Weights of a small GPT-style language model, trained from scratch on English Wikipedia.
Size: width 448, 28.2M parameters.
Architecture: LayerNorm before each block, no biases in attention or MLP, capped logits.
Each number is 500 + 25 x the weight over its row's rms, rounded and kept within 0 to 999. Layers, rows and columns count from 0. Numbers have three digits each. The size before them is the row's rms in percent of the matrix's.

# layer 2 MLP up, 1792x448, rms 0.0458, rows 445-507, columns 224-335
130:512435558480492481509471536511494457552506512508499514513492500522495486503502482527483491535500524476526501494506490479461528461489526507462498475493507500515487481466515529492536487505517505505468487500533530514465501451523510515482541518459525475466495487522487500507476494504517480508520516539469490506493515490500494531478525536494
090:485482524550481481498493469516522450493513479510487461525496476562510504539524476477470430499475468483524464519548489500494504443490504484466463503462476511530446478498516542501495520511499532474486486483530535511465486483476521499480478535543596490486528523492474520463514442475478514524482490533497512518503467515499562485482476521485
088:516446519501489520523490510493529449521519525506488517520487467506501525554497471510489504534492467497546511485525482539482548472510509521505536477498498515471508488501519496458508521453495535515510475510515498559415497469499474444493460521533503479522501496476534446501549473510489500476531512525471517500447482537488546523515539500481
113:445485515527506521529498523496496483520548532510486510501494533479534460521530488456487518525488489511544491532509490497470509486524479556516474489476467486499494464486468523471493430498486493503502523490511519501488494494491552526501527542470508509528418503515457476571482459507505518489486482493539462526488503458505526499494497503559
118:526504500481473518482535502512497459551484459528492521565502506489530453458485475482473492470503491481507492456501490490495543490481516507489535519519493514522471457503465505433527500517525542500512469517522524490476501506548471529492552493517521481503537497493472487480509450488478468466473516519486511496495475506506495470493507563461
084:528521478506454503530522521483484513510555478529485497527501514494493515551481457483481480493496528466475527511548441486457513505509473533505520490511489473518496485496491513492521493485493497494499471492530474512506514529514489489499496523514529495499513518475501453512497461505519456504484508513474466464506486489480521495548510529460
091:505503492501469485526489504526473450544500477526505476499480445523485504547513437514488462486559507506509502552543530479468518476482488514458502476466484494514483494502450534500519515512517531482551460518520488501461522505475444489485489526516575486466526519469502503451510477494528472518474470513504459487498453480502544496500504497490
085:487499528544488487525474534516516438522486490529492489521516483534529490531545452483463478521490519460517462520530492490461505479504485541520516454450507512537472484484487543482523501513509503505506467548537503507476499454464466517435512533489540502451508523487467464495479495502524519493480484541527487521517494489510518519476487545473
081:468520548510476504526504473532502461479523495521488472538521492542494502513511464481427492478493487461498485488524486490473507465527485499514521487485550529540453468491480535476535483556506560512513461556546493516494512453479501507450513516514539482492511498494500467485466450471496485501490491542560498486508477512506523525469464529503
075:483506500526489479493467496546493439512521475543517482551523462540484485506526470479451502511498490481537485540529494486480510492513472508497513493446524538471484439492513531488530479540511527503524469540533524479477509496486505511471525506479549460449516509475474493479469473469515504497508486527499479502468491491535515511464473506493
096:444503501476504522548485494505531453507478498535499468478522480508493493510534432436481479502479477490481499502518469536485552444507483496515515522447489546507488466482535523503510494514500541482496499515493522489514513462508496510461518507484579506531522501487492473462491517503525508528515491548526506504509461509526543472469488517491
103:475492498558500512499506459545483458525509471485504490497508477543508475530497473490421510501508549434504442510501483490466535470510487476498504479488504502541484453484453521484467489508512535471540470512521522510454493484454469510428521491492528505522546518464460491498469505503461510459478463519534507494479483511502539452475480538524
082:475501534494486511496440514536503450509508491516521494508526465525470522491520469459436474515469498478488468517517517521487540459480461498488499502464529535520474440469507539457517532524535517504503475515542506477495498466473475515466527528475544508476535511500494474466469469485508507524488498548487485470480453509531528504451476510503
132:511531498516507515516491466527522483475506448529504522483510477496479464505499447496462510482498489466459509516539509483437541477520440551478511469479527519484458484517509486529551495526499485522477500467545511467481487472495512496519544504494533503478523497521509472506440450483495473477464513517499498495504448466474483481527464551504
091:465514507530476496497470522527526460490532475514509480452500495515522512498474448479448498542537505426487463563520514500491530496512444497488507494506483541535505456512535531473498486492496494474532481478500504507501483488489498509480531532516570501506525515491481520516505487484514488483470502521504433503481469491481542482478459496496
094:475511553498493476499474490511519460498539489516507461536517484543523503486478471472477506523509487473486482525519501511465502462523482503534494498464481505524497477483521536453528477521506508483499484505531522476433509494481465494463546520458541494501507513492435491513483508517483524508515522529490507501505520506488512509457496528503
109:445523488481468504477488447510508470479521487555491484530501488489512484528501452511482484547539551465528542522518449520489492467529466491507511508483478562491512467483502488423492492557497508512498500475515513524480530462481489488529560508472551482472532501509503520487511484496490511518453489494500500511476515481473578512490505518498
093:471522494531489543531497491514484487502462453526475476537509469524492515482518465506481490504442527468501508549553478524480505503460467531486433446480512527497480494495499531514566520489547492528548472507520529508486509474459478529494517510534529522491482500496498511491459493480491493522439493485502456518489487536508525503503459507514
099:508495555487510518488505476470534481504528499543505474522509501478544451486525465445503527513588483506516538495507499512479513467533492533495477481464514504518507507518505489487507494512526507470491494493541507523532531470518470539463473482491553477519477499498498496467435509497516491439507488538544494511494474440466504460480461511517
093:454490495525490507517502557526526454504509460523483448495518459512498455525513466492516472514530473490529507487495527501454538470508470536501498453419496526518513485480500535484501511502543537490518486497523501473506477500462482508460502498515577518467472520480515482474507460533530491522474526517523475482502490483494508515451488511465
090:472499513512477510529479536524515453523523524507487517482525505522499506511505456448458485493497501495509534491518495540484518482511490528500504472452495531542490460484497526464512502509519496498488532541536517535512459492485478524439501532466542506478497509493480502513514487483521510509492500558528451492487482479535527518471465495474
092:479520520538524502507495516521541476526511487537485510521530464536492516500486462469484482482492471489528506518531490459483542475493482500503507460472537515524459493493482514506495524535501530523539487524511523512491510495469470490480497504532547495491494517505478498476469456510499499531463498543499449481484471508518525503470486491457
078:448479498517484494534505496535504457490529475531515465522510519541487509495523450468465450532475499488530495550548458495477532487533500515496510500466513517517492491468503507457525523528552526510507484499537521484499491471491491483463517530477540491465476502524493507500483476497533504521472453515518485464494500540496536499471463508491
086:490495534528493518480481490544530461489486490532488467486536509521499501513500456483491517500474527498483448509527479532488497477511479481521512528473523492543468510495514495478544565516514538503512481532539518500482499447469483521470484493468546496482521510476495501483476512468495505489508466522491451489514509539529491502454475528510
103:509500478529504520517484525474489504501476477512486515515488518492478506502463509484526456511495470434522488524499481474527543500428450446486491461475513526495463502505499497518496485498518530458508498482487470504492548484482505446522517524522505487470452503448488526451514493486486528494495476507506432487498488529504498472530455484471
113:480539478495488504537502486509533503544515463535515515497509494550478516503491434480446440488517482514526566553541464503448518469505520513481516500488510531512528495483485510516530496556494517531524492510531529529472532491489491504502524526510499508536507515545532478467500487477489495537446470513523500509511484523500495487500497472490
074:458492535532491480538487491527493432497502504511518486515485468531470503530506468429455494515496491454511480500522490500479542446527469540490487487447497503534473471485476564478532512494494522541504468553499510489509489471513461531473519514491562462468527522502494468497500472455515530520468470529534468512484445495504524523478468511475
130:499494495457490498530524499494495477509509514535502447458488516500500485502514465489484485492527458510486508546515456544439566457494518480508533534482491508530457493473531471452467519503510540497526503478525466499497482469489485475509450494477547488523486509539506468468481472494522531501532473527494521545513496494483534481480494527486
077:488497540498489494503445511532509458521498508523515480507522486529464503516514459458463491518522495484504460534549487490455531476508484487482486492459517524522477480501502561477525495522521531493515484523549520508496486454502478512462519517490552470446491531530493477477471467489519488528491491554494463480498480508486521498472475515500
080:504490521506507505487469543506500460499502479501525500496541506531466523495518480510504441482479477484509474524521464513470519469505485520496525470497526485537451484492489526506528498534537515526515507494544506502502475480497455537482490482471543493436527533505471513450507505469473469498488514521490491506497507543536526546477500532502
102:518495504525504531506488519505476482489485471523480513523527478548498460527459469484437468509507521472484468509526478494485530468483487490481503491488523512479492490489489497492534473507499502455517478523517545527527492476456484492473488481476567492492516510496509472467503457500524507481453492491533534473460453501548562486484487512523
077:470488522491481464524466507511483455531516480524498472485532479514471458491513503445439460495504506480513500521543510529484519490500467494478501485496516520510494482475511539462508512531532534533510480514537509488479503452468480506514546499483540482497504521537476480476497479481512505497491478544511484531480491493499524527437479521511
081:462476473469480507522472508504476463532493503506482515516538514541492509499488493458489482530498501478522502517511502471460509466525471524503493475451495505526515512497504540506520508499541520523532492507516530498482484475510478533458484505503515505450480508490479511470453453482521507542483502520526454502529481510481523507420461536491
119:510529483490492512484444504528495455519545536487503498445498487504507532513503459501471507510506509481469490483500458523509540486491505531492501515495526538576539510495499502478514486520524500482492477519530490493488477517561512500489485491494544497505531497505486464473466458505479462468496461526506487499526484534503549467503505530505
085:462487488500498521524433478507515483519507462515524481527529488497495508526507464480463496546484533493495486541519457489507529453549436509489504515482507529487482454493517531493548483508527494563540483517533508502509492471526511501529484537531521489464497479506510518451443456476525511516460478498506459487504462497505551510443458509530
089:433503506549464497529476485525543431509510486534469490476532460540497480506464470462481490533485490472493505547526500518493517487510481500501485457479485514531505454491499527470517518538516548470523471513525518491463486499523455513496509531507562492469497513505492518506457458477536495492497507573550480453494476508494539482493485487498
078:445467513530489509528491535528509417488500496548504476503503498512498513544496465457440468508499495466535480535515480483483526462487470520505532477454557528517480487480435530460520488540545521495524477551550519478461486458476506507458490514490547488469516513504480501493486487485487499510516502529472495527497498514515530493462449536512
101:481495517492481479507482476512497468516527498509501466525513501531523494544528454510484488499514508495475458474509484480468519515491475498467550455493529540481504494478496515470519517482490546494515443561490474517481518462511492480487515520505555453484486521513474523476503482450507486504456476488497502518472461518503526474483466516485
128:553498471525500496495507502497501506492486479515510473477537537487474442480504462503533472514527491511477493477497505488483562497516498476478483481469511530520451482505509480456495514495493543520508502523482495532473492504459497482483510502502520497523500507445524520488487503503499466478512477505546522551503524523488527489506517517463
080:457476521508506485518456530583534463504504490484486476507517462516514493500535480492447486510559494507480517483503502515500531506539488530509520463455520505506503480489477519461559517537543534499497490524514518495517508448511463517466525495490534483501521505494512466523481463481488476509495550543524459510506509520568518487451502558470
105:486441500447499477526476461525517486521485497484508479433525482467527485497545471458501486525524509516480498470501476481517510496478499536511474470472528526484533527501489499484468492457492517488481461538519452534503504480490454483482473476486507472522528518494485458482519463507514519537492493503496484510472465501496516483496500494529
115:487506496568510462516505492499510492466539467505482531479497520499516443503510519498476535503500478483478427560484455545520485523501512517524534458476525536504518473508476468461498457500502500530503507498519491497509514511482471476516445501485521491504563521493533467492470475511499486494449452548503506501518504531489489460505464522464
076:461507532524477512507442504517501452519523492551502489524501495523481490509503496474452478484474502492494465528544455500469523468507484510490500491485524531520454481490477532463530528520504519490509484551560510494481495434496454528443504514506555485482510494525478479477482482497502505499459501544485476506500474512520526496449441536479
101:481554499507499492491517499512505486522493499500510496527476454516534500499525497463450503497499517515547485540525489488434524444508492522480481517502508543535484466483457532460543497532497497472467468532513467476489512505466511480480519507507534495522482494501499497473459478491465476522476538497513486469508479498496507523532496504473
130:494550539566490479588513516496475479462518496487492542484466487505498489507509484503472498486505460506547466519521470541482532445519493469479503543453496548534453465488476487476526522545500541497499483473490507509464530478471521483500568491495528483515522528498530462526451523491516542548468456512498534485448477448502496446527449511488
132:506518496486500462504510462502521453470511475596492499493512530513518466525521479523484479479493425458537472486521495512509513524490483503498490501492508468455469480489520480492515531514496493456511484447524535498510516456505473498506508485484549477497521486510541455467487463488508502491473509513507528507530472466501506468522502503509
101:482547490527493496518530503519490448522539542536480530501484462529495477514509462463459471538521492460509545512523525538483524484481472492511490530500487510538497455470501512496523494489489559497473496522500466464454489497487504511455538498474550475512496512480490516491522497502550534473511487522494514505476514468491499502520493500451
133:476519563529486528526497529447519491485521517509489510495503485496504450521529507438496543483443485510489511538509450521536480491512511500491492469483519506539517487485486522517496469538491524509492505526494527485508492443503466526493562506522524491496518509480502454500500512510485497450509477532485477506485438530495533517491489490483
077:482491528536481493525464491499496459518490510525486500533513500520481488491508469491444486497511515486502483527518492494490529468527485513486508485493535496513510462480497521462547503527528550509534462526525507514466495452498473492471505537493548490480541516481513477495479473458512504488479471556487488505491482538506524477472478522490
121:461541452488492533541529475527501515511498524502509500477495461521482441496493489490460508515478513467483488514509451525508536478466488509516482465463524509476510492485464545498550479519522501492470488487500492516466486501493495483494545498506522499484522486490473456514490442500492506468442510515517513492516483495467540468522507506462
085:494489521514485500510462525478523457530531482521503505535528478509497484511501443463436511484528523459496500554522463526444498453509488501508519534465524511514473478514489503461527505505502525492496513521538510491471473475487511487489533512489525485462505506515506494464422462488468471478495497528544521543487498516492549511467465513484
106:478505536511514549553492465504474452525511455526511487494512456513499493508510474504480484515482471468483504526520497510460552514483479501488497454489544512536486513517529496495507481491515502504551477484550484543500521474488491508484512502483543504535477496517478489533492479460484523518447497487511493525506453520531531478490494590486
094:486495554540486507524468518519491443505522486517467512469555493531461498491525465445457461489477470475509461504491464507505521487484479518515525502486528530537487482481501523488507539488489520478530470524530515492513484454488467499463502509473559493454503512526519477462501487510550507522479483557521505483488474525491546470477508520507
087:474489488504480520501485497521500456491513463509509483503517503513515505522476445500486469482533529476499521525526479534447509489522492479507480468480502484540465470481513545512508515509514534503499488549526503505460500487516462487470487506461579492482557513524458492533485479487487480468450490516485477501508481514495518488475455490529
087:497478478505497522502478526505497476513475480511509479528491490539476517531516458491461512508536513510500504541504514496475525484465472534468513455473541555493445505492544525483557491536564540534537513520519522514484457490509509516490523533551533472464486487497494510503506464475515496493470520511514470478498491535491489509471484478491
072:475492515527475498537444503529499450506524489529509468531516482560489498502500459467465475535488499467511487535533480492451535484505466538512509501459519533517484455502484533478547477520532528520515472539527525506490502464511484513461529531502547506490517515506472519473486479477531494524475493549492484495501473518491534513457489516480
103:464509499519468508482461533505510465509536500511491506510517493535470532477538471489463474494503506441507488481528522542441531433490471492519537498456488508506491487472477515502522502481512579484497475518522518495449474484479512529454521520495550508501550512490451513485476465519508475462484471536544503498494478482462525487491481524481
122:443520533530493505478506518530457468499542517480495494464507482518521482473494457484509514482456497470470479526528488498494508489524527523480519522503498490549485506508495482504557477512517563459474482476523508492459479483536503491490562505510526488532529485498508519515501505468521500428504458514491497482477492506475529487505496508497
134:490497465512500511491505535509442497538510538548500507513480474521483504526512479486441487468533419496527478510527489502530543460481500471506501552511500544549490508482507501453492482525500507496530490526519493507498502500501510506487523515486531505478484499508559481474505463485476511543472469517533498506486484458488522479495479490530
097:488521513527481512509469524523486445502494474499498486549549458559487477546495471469454449494491457492523465493523513518492530468488466502515489448477521551513467497454512496495483500518522527466500480535524520505490516471495468497476486527526548496451498518468515476474505457522480499506485492545505511501499463487485545501483480505506
081:483502526532500491508470506526513457502503476511514526547524472520497477502527447466448475516510500463537506517534478483463556466489476521514497478485527508518479464482491534487532512501512531516532479539517509474466485457474470523449502512511541479478523524490470482485506483481494476507501514552502467534483473515507540478443505516502
099:456483538524494481535486527520505480493557490517487453487523468511500489492531496436446505524499527485501488578497488511502508502498494538517523481494493500528515488484494487453520469489494507490513489508536507486496465480473456527456522543500525497467497503515478474534487475515515521482507476513517506514486464465522543490456477519491
090:466481493479485540524435523523519480516536505509502508508510507537474490515507479458460501493483481466502502504509487486502558477523499523502472492426527502521488480489527538486515509546526517484512491519530542505473497459497485501476496502505564478480515540481517491460475478508515489517463488515483436494461471551523534502445484507464
# layer 2 MLP down (transposed), 1792x448, rms 0.0341, rows 445-506, columns 224-335
149:467533522511485469478496502521502462540543526477508535545511501484492544495540478480536516490467519520477527440523565483509477502507523484475491522475467480492496487495505533518481508512505460518486473529534551542518476528505528572486523473530533507489510516507468468501500487497506555494518466489494542445530541502477472509505470511482
102:495509462496492491456449503486535482496511535455456537510525520491513515509410514490559513495465510517498509512502516529497503507510498519505521537538503530509450486499520507500548522536491505489466513541487443482470521470490527479482528555473526516565507539483518507524456490495475510494529515496493489515451475507526446488460460523512
095:561499498449496550525516504472497493502494460560517507483500483529478539516514494499499483519513495550543497554514492498521511520487498509500476536514535496489532508478485489497505511507477503494485492432480450466492538493508481480531472540453472504524494453530504500480499499507461497465475487496457441565527529455495524507485502524483
095:471534491455497492461523559477500481474468484474505514495495468467513511492472500470495518472542513524468515480473487499517474511502503488493483498513508503499464530509473492468483480475508475470426499540525514518488499539497491551520520534510526496475510507496511495488471544510537524534515491448494483516546524434522442501536505487521
097:474472563492482517505493485521560517511463481471503479483493463492491491527538488519502503455538501508514494559511487477488464519519534535505559483480484446494458506568476516476516527478498436522521499469488533480470534540477489537480508475481524530505512484498502433498545529507513457510567528488497520491524482501492504497497471515457
058:525530502502534492469465494510494503448517518501522508516493480518490537506490513495517483482514524453514466495482498475501467514459540510478512489521465493541473467498486519493494491496513437435488525507490488536502477506480503481510519534437630489525474481507533501492486528496517544477526480508481509551532468491458495514491491466494
129:476490469524486488468483488527486527458498503475428481523535539489521512494494493518542479508445532466537532512497498479511464553490539491521518508529493514516465492467509476489521483550513503531517518519513455537509506474462501524484488473532526511499516539489492501530528516521474493512511493493512486499519508528490491504506514491489
071:495469518521505517482468520505493436509480508536499499491538489552513532485537485480475489496481510484521464543522487495505537491501459535513498478476509523541448476519492526455530513540523501505520491524535515512461492448516493506469513522496564498468514518489480465474481454464511530525484514512537470474503488494516511500475476539464
072:494479537500520497524453515515505457481494498494488517480553478540513500496504457474470515500519489465477507504521462481453492487509500487509510486522540524549454464505478522475482506524513529478491498530540510502445462446513525480447521499503602484500501538490512467478482454489528514539494484524498478498522496503513495524488465524514
083:474468531508499507487478513510483444504522473514512497490518494495491477498503484466489490498484474457520478498498492501478549472494503496466510460478503560508483467507482542489552558518537515488510474517520503489464494467475501522483516549503622460463511501476467518501474482464507500511456520528512495499487499525533514510473512518512
098:477445448512508498515461562477476420487482494528501509494505474491506488467458487518468480519481523451527475509497488518478529493466472514495517518519511513536458497525518517460544502498488533513486481526525500477487479482508490534493538511476561486492472517480522466496519469486529523514430442492500515497504475477523513489496487484494
128:493437529521499483545480508505484480516495483485508512499524488535487508482487489475478489473546509497483465481524474547479533469469516530513465512512518477526498539524461563498491489510518518505466506545532465506482460476490536494436535485455564477551501510474463485513503492504496521496522477490512461527483479488495476515495511534467
070:489498519488490501513418502515514444487510510524498510506527485545471484496536487472480473495495500476501478520489500495467551501509481501494487503470542522544466466496507538456531516527546512494486490524545493464488494459520498537480496517496567484478521523489509470489484450486538517525486486545524467507513481502528507489471494519469
137:495495521492506480490493490546454437520495482483498495451488501510562514523506460506497534498516470481526526493518516529485500504456478504447518467530513542478525480529480463473499533486503501496491481490496501493455490540475492477535508491502520475511507499517496493532526513483520487483463507493474474508556526484499478471506509490529
109:519463507526485524486488464520538503484540528502433519493478505479544476485490519481550514500484459529448498529533519509561435485510489510470489516491499483487499448525495494483519507498473488507488505477494486437518518492531527537501513479516493486505497538528538550532522559453520522515543517489484473538482499494505476528514498516487
111:479489561489497454480458509511495462475546475551476525520504497525491525487472501504519484528478492422481516516512500469523500459483495525456509519511474502527449467497485520490548493500510530476508483474525481482458487473507521483539536534472574532505515534507502496499498497483556544532494500516498491502452543503541502474472508534533
125:510525527526500479523460481494524536537515526511470515512486483531492539533537490513489551541478524478506488499494482469533534493529484525446491477512495535482494473503518519501468447482498538444478489505499534528509558463539517533512539512478557508519489528543518474494535521500504497488490462473511516470511527517483497472514499547486
110:497484508500502508516503469517491481532478502524506469544491469534513516508492453477490471485513492491518495522519471480506488492495512514487466501499479523522470480497498481486498514502520512538494504534532525512507492489490483523488486497483602461497525538526530486526488527491509530519516486506486470516515515511469496479461454521513
124:500528489536517480458488501442517523474530509493494554515502497509496561475495522518547485498504554469566527539498479529495497475484454521504521539496486478523512504498512508484538484539519498524477510538515496507477523480496451527477515470540566478495521477491512521521534520485467502470468470522477477502519479450500482461483482490507
096:479506553490510481533550504533497445500494505465503472493522476501470502516528491510465465544508536491495523522501482555484527490493476507508430496479515523517483494523483506448486488512531500503501493521563467509510494488524513482439513487551602486513504484511504479512497481468505522512506500499523483495539490486528499486475456518453
076:490490529516516494524468505526485446501472481541470511509542526502509523509532507455481480501507498460523531511483462491496510490493456504514510514442515518508496486504504536484514484515528523555520510516524505496523489467495488497497511547498552492480525508499473483490516476472505523514487498511543463479462470500520511517470491539460
084:477495504524519531500444506522509492509509512516521501511516468555496500503514472470501493519485488505509517503495496502445554507505471512464503446471499525546453488525516533477535515516528537494508481571515498512488527459509484537508537519519563466491529488481502487480487447467521499550464513511520477491517457492512505474490459527486
079:469475527494509501518468501494500456474506512535473477508558486557485518499527479480485491508484503499509479521527437502446509495478472514520501546483496511546457487476507527483516530547558512506525530516533521482514477444516481506469478509477592480503496537506492486490495453491508537519483498504494479485498518528493529493456477529469
100:508459547541498514479490505503505500500505509550497511463530472538523471507525473478494473492468504463495519518513476507473486484513506521488511475480511503504451486509507544493518507519552506527491486529542521513512481446508494520473487501550595486479535542494496500503488471464513496518498518521519518497464473499475509508485482528486
091:471462502461489499525476464503491486521505505462500474486491475528480486473522494519463543460542513541485503482525485545482451437502525535489539491519457490534564485496492492496517505497524477514474495549503497505477508506502488521478504487497533499502540503518513463552483484490532504481540475497514528492501491462531485491486532508519
101:501500481521494486537506526524474520481511506467520519458510535482469514504516492474489492501493512574507551484519474477470459530517491472498501522497508529530502492536504465506509517530524449521523483474515494501476498485477532454519497460541377504515502525484471504497523503477505453444527501470528474523488529510499501504475504470503
070:473482535501488502518463490493486426495483515514502494502525495532502500508505471445476495495530512471503494490512478489492542491513472514488500477478506533518463488494487546471543506528530506521538501543551533496476506460517491542495530520519618494486526539496489463494476444450518536520473479510526471508496481501509514511474472545488
141:511485514451474479528510478487502485481490535506502496535481539506480483542460475541532502515479508506542475473499502516470453489539512555520477505548467475510485526476454484508507495507514476472517518520527541522460475521473548504430456517507481505533497494477487483505482496462491493514466469466496520477476547491521460519513478525542
074:474491534525507485505455508510499465473499489527494492500539473531488498520529490468480501473505485486502480514503461493468544487525490481510481489482507531527459488505496536464522493544567520531544481519530511530491495454500505514476543525498604485464493517503502459510473470466502526546480492535527478505522484518486505501448472536481
091:508486525510502504494461519498495460489503488532495506483541526553495509508516489510489484507461485483509488539534458495469534506520483513497493456470526491517444500491489510446523490506547520521530488543540536518494496463506486521478521522513562495433556525491498471481483441494503491522489516526510504480498495518496527494457482547482
144:472501557492494525491502507513517472548507513440481519518496472527540477486489471498532466501516501512511517535523532560502470490499505542496525468513482471516486481508482525515490556470472544482501499516481499480463505499515500525509508547497494485504489519514484511495502543496520521479530456498539481506503510467493490511553544462486
080:475477507502503470522462521480515409511506477519487475518537480529487492492527474476504478510491500475474507514523470530481508480506483519511520476492475487525462516505504540489492496539542550547502498544536502495511483449505484508497527502510619478491518514497473473515480472482505546520472504532510479499485504506517514490458481557494
087:493475518526489488514469473498513455501486521530488507493537497530496494509520478457472482496498484493492520497515454483486538487505472514497494472486500511530487493491515534476517498533538540513559479526539531500467480441506509515474514529508568481468516524502483460493463456463509523529467505545533466477515444501526552482453466537486
106:430500456509491487498488516572506487483519487493492490465526467499468478506506494503544531470537492496503507519496482544482514502485543513527488493512498533482507490509495533521516495493525479464515508536505465538504518486469481497456506474547499489458541516460518529464489481511528471465537505513548480499537512494483476445468536516487
097:469493524486483483519462493511489449514493477507498546518523492536499502505537461445452520510507518481502488516530461466471527471518471530507500482459531537498461442496524537492530487530523550524515491521541512497492470446529482509507525506510584481481531535499499467492449461467510516530468501517508497490492474511531542485470462540495
084:486477459516481475494443512514495506500505544493442557481521492486511548471484505502518522501472533522480500509523494507519469487492533522502526520495480484500489535480500549448522510505479489488488491542510516460499488467512506531508482493546537462485503574462515501495498504484486512529469505517496512467492505514484498499522472543519
076:461491501517504519534471508491487456481488507527496474517568505532500500508511477463492492479497485459532489526496455519481529482487487513508505478479534525527453492527472557474529509546519525515511507541531529485472479464488495522481509511512579490453512533506500471511482451472508541505465500511506472498503469510526529495465489543510
091:457516536525492499497483473530462471491529550490462526483494541515474514502473479512512491514571507490474514494497498544487527473493480509497500496526535514516512486469492529523515483520506473484517521543489459520496493513507467466510524544527529512488488531477514503524508526494505526499498503488495504496459537539524479493475496498490
117:490542463461504545489490477469504472472461478449524470537504472493492505541500471486477512537457497527497488518490536465553500505499535511519534448519443524537487539514537470508510467487522535491511502488471525528473521514464522508480445493499503503528500515486486513483488506511494489524456484526497496483507504509478527476534476445473
092:488470556498502514536469520530472487494510503513475499502501486533509493501503484508489501527499504487524526485498467490516540496525480498503471495467522543509482476472511500458504492522551567531524462537551537492523493423490483540480519505500556464503521537484503488464445447488535502517437528515524467468522479523515518487468470582484
100:523544496526505516473518504505530499512492475551506515531493502516478545472463506528526478477548472500538520565518505508491501465467508500484494509533472502528523487500490512523530481537535443439517493494459501473515531468513544495535541477480450490512512515479520499437502493488527495527520482492469536498547497506514448489480487497511
104:498519509525491510518461486478507514454494460489487479489493521522477487520529522500506523461532538492504507468494522525503513535505500525523501501483480530497502492522460486494471518489490477500515528527539496515475475500525527464492465555480533503496491484474522491473459506498517466437480526509482485537530534526479485441515480492515
074:457453531507495504501428508510492443497497496517475493508540496530504500503542482464475502508491501484515486510519466514480526499494481501486487481520511526519468470505491535493542510547541543505526471578533509500483499439534501521486525514517572470487538530499496441492472474476480526522486504541516458518503473510525510498473480552490
107:519510520495482499488478526494510500465500505514511545493505511493489472502530449508463484521493503549503496479525495510490482513445508468487506523513496529450482473496479468503509491522509496466497492489505490508499486512483504492512464501508564531515519509490494504484533504481507448449475479504447503541543442503492488448513542474484
140:516548513510500546525458506483482502541458507516481531468484478592507473530546514457471508492532531472532493510521495506463497502535515528503504505521532482522493467503479520513485538540502525503502484472486455539509491474485495468465523534492568528495495535510478479529503571513497537516502469544457426471503492530491492489533519517541
144:552504464522502496515504497503474478496484481496502512506489506477514520452480501508501484509513506485504562473511508503486505513477511481481505486468532507494484524526497513466508488533507473538482525520535466504489501548473515510488496503549499480498519511449507503495539512490436473478461479488511519529512507476495476469497480470531
118:510451510504490513496464499498512483523487482515481456493523487503510468483492502503538482479472521492496464515505477529477474516512512480515466489487510532532504499510513485442510494539512479474455504483548495456507447511510509477454516521515479481489496515486532504497506508498508528521498507550520555506529518488533526490491477492497
136:551513525510516496495504457524533500491507540473487532459518471493498512510468537483516513501493500479530476542509523501502482482532512482506498464489494514510502509497475512506473524468493510523473518490499498442490585470491480488471511494551499542516496514488464520501506518478473458511557515509520503551431491448479516513467478544449
075:482488517512505514507469465472478463487481502523483508490547481518494503488533508470498498505497503473529485525530479506476514492516491521481473485496490502501482466468489518473537501528544519538499508524547499512493488432512489500478502518495613474494532521515504459482515499453495527524472521529476483507506469506494501480460473527486
115:522446518499493484545510498491516491484537507480479486467497527571507499558517518527494489523503525516520523555495536518501521523507476508481500465500494504475471482479511502488511498490518462502499524537493469469471471485502527455520476482477574489498514503473564486527479506488580515468505516463485542538514521497487475484505517527462
100:476512525500471519493502504472503478502545504477465505498521467497495502466523461492520504517520512481507492538546459513487496513482468493512525521517471506528454448504496532480554521519508495495478498506541505452505451439500528513466522497507592448480525518535510490522448502497512536512455512514461466521494505500518525518476496505493
116:476527495548516493524479495483494450500469502547476525517508504485487504503487484507493489529501512484487471509491456543494530503480451512503477490482489499542484479480509531504536490452503518513507483478514497546460540442482506547507487546516553483494503517469504527459503529500519498503504507479535502472503519499479474521526469524462
071:468495529555512570479438496499494483499549486491493518491516500520501497450511488464473447498472487514495482520524452489501514500491477529497478480497503533538488494520522531499527536506501509503494494537537484493505500442507489482485533512473595505485492532525521482502479483464505541537500477527507488502472504517527508464509436547471
077:476483507489489501461490523523478500488527510481446492530534492512488519525521487509490479548495512502532489545541498513507499474534497498514504501501492534497438515481539469482525529529502532492474482493505459504513488483522498505529503499484544482554544555504544484518519472498502517514504500492505530520470482514502533475482486528522
093:504476505510492518532473469514463459523492497520495470530516508522472480506511475459485489504479491492514499527513460462454525493489477550507516490503516505512490448494489551512548488562530521517516510532557538519520485452462479520487477521548564456489512534536519475478489467475503509499495534491500504490493473517481543491472482507477
070:462482522518512507523454510512510450467507488553512467512524493547496501509494487474457490509496513472517483518504484498472539495509490515508515476480513510528462484514508543485528480529552524529522502542537509508480478429508500505470508524513613497484507520510480478480484482479505502513474497532538478488506478520534513488448461522494
089:449502508500501522486514556453469490488494493516475509459548478562534484506508490457512494537496499489519467483481463507480525466475501502480568502477487526461415515508520507492499472496516516493520499546513484515498497494480519553494523471532550471469514512477541450479440454487484530483460445498448501519479483498543536519504486512498
117:532466491511498488491485478485501487566516502485538459465480519475514512504498503458445552485491498505476516502483476466501449499521504536511484483439464508513489500473489487519473499520469497502526496523464530472523488471480492504496493509497467506482516528523466529494502421515501529497484503482527499498536508485481539492477513503518
151:469474509473509516551466499508489477542456512489465469495506554499485507513510455481500487512507466477484492520496511523536481458501513511504486499518431522474506458499489491488485504502489484480497481528501519523570509453494471457477524443491533478455500495493511479540517472496506503496504526512538515512538502508513478489502461507447
087:490477506481498484461459518511514489464490515508457506514545483531533529501512525522459516514505459543530509496497497471481522496493520521503475507493550500535447499529495495453526524536517494545503514537497514487491490446501495521504481507484500510472503533494487510497495488497526490522488497499506467468487512523505494516455478532486
067:487477491497503503536469512501509453495479504532471496495553494518511477506541492473506466504511520484519485508501477490483546501473492528496484485484500541514467474498496541506510517502522515510542489500555513500488468455496474525472542510527626490492492545505491482499492473469511537515493502521519485485505480467506502473467466548509
126:504521550535503499530457525535531483529467421521509478508521468503489496504503505487467502530512487463491479554509471497486495476510543513494476500539505485546477520510493495459500466499496516485521488493547506464491457455532531495513543523495547504556510530561536487503514480486537468499508478525476463534483488521497507477476475571539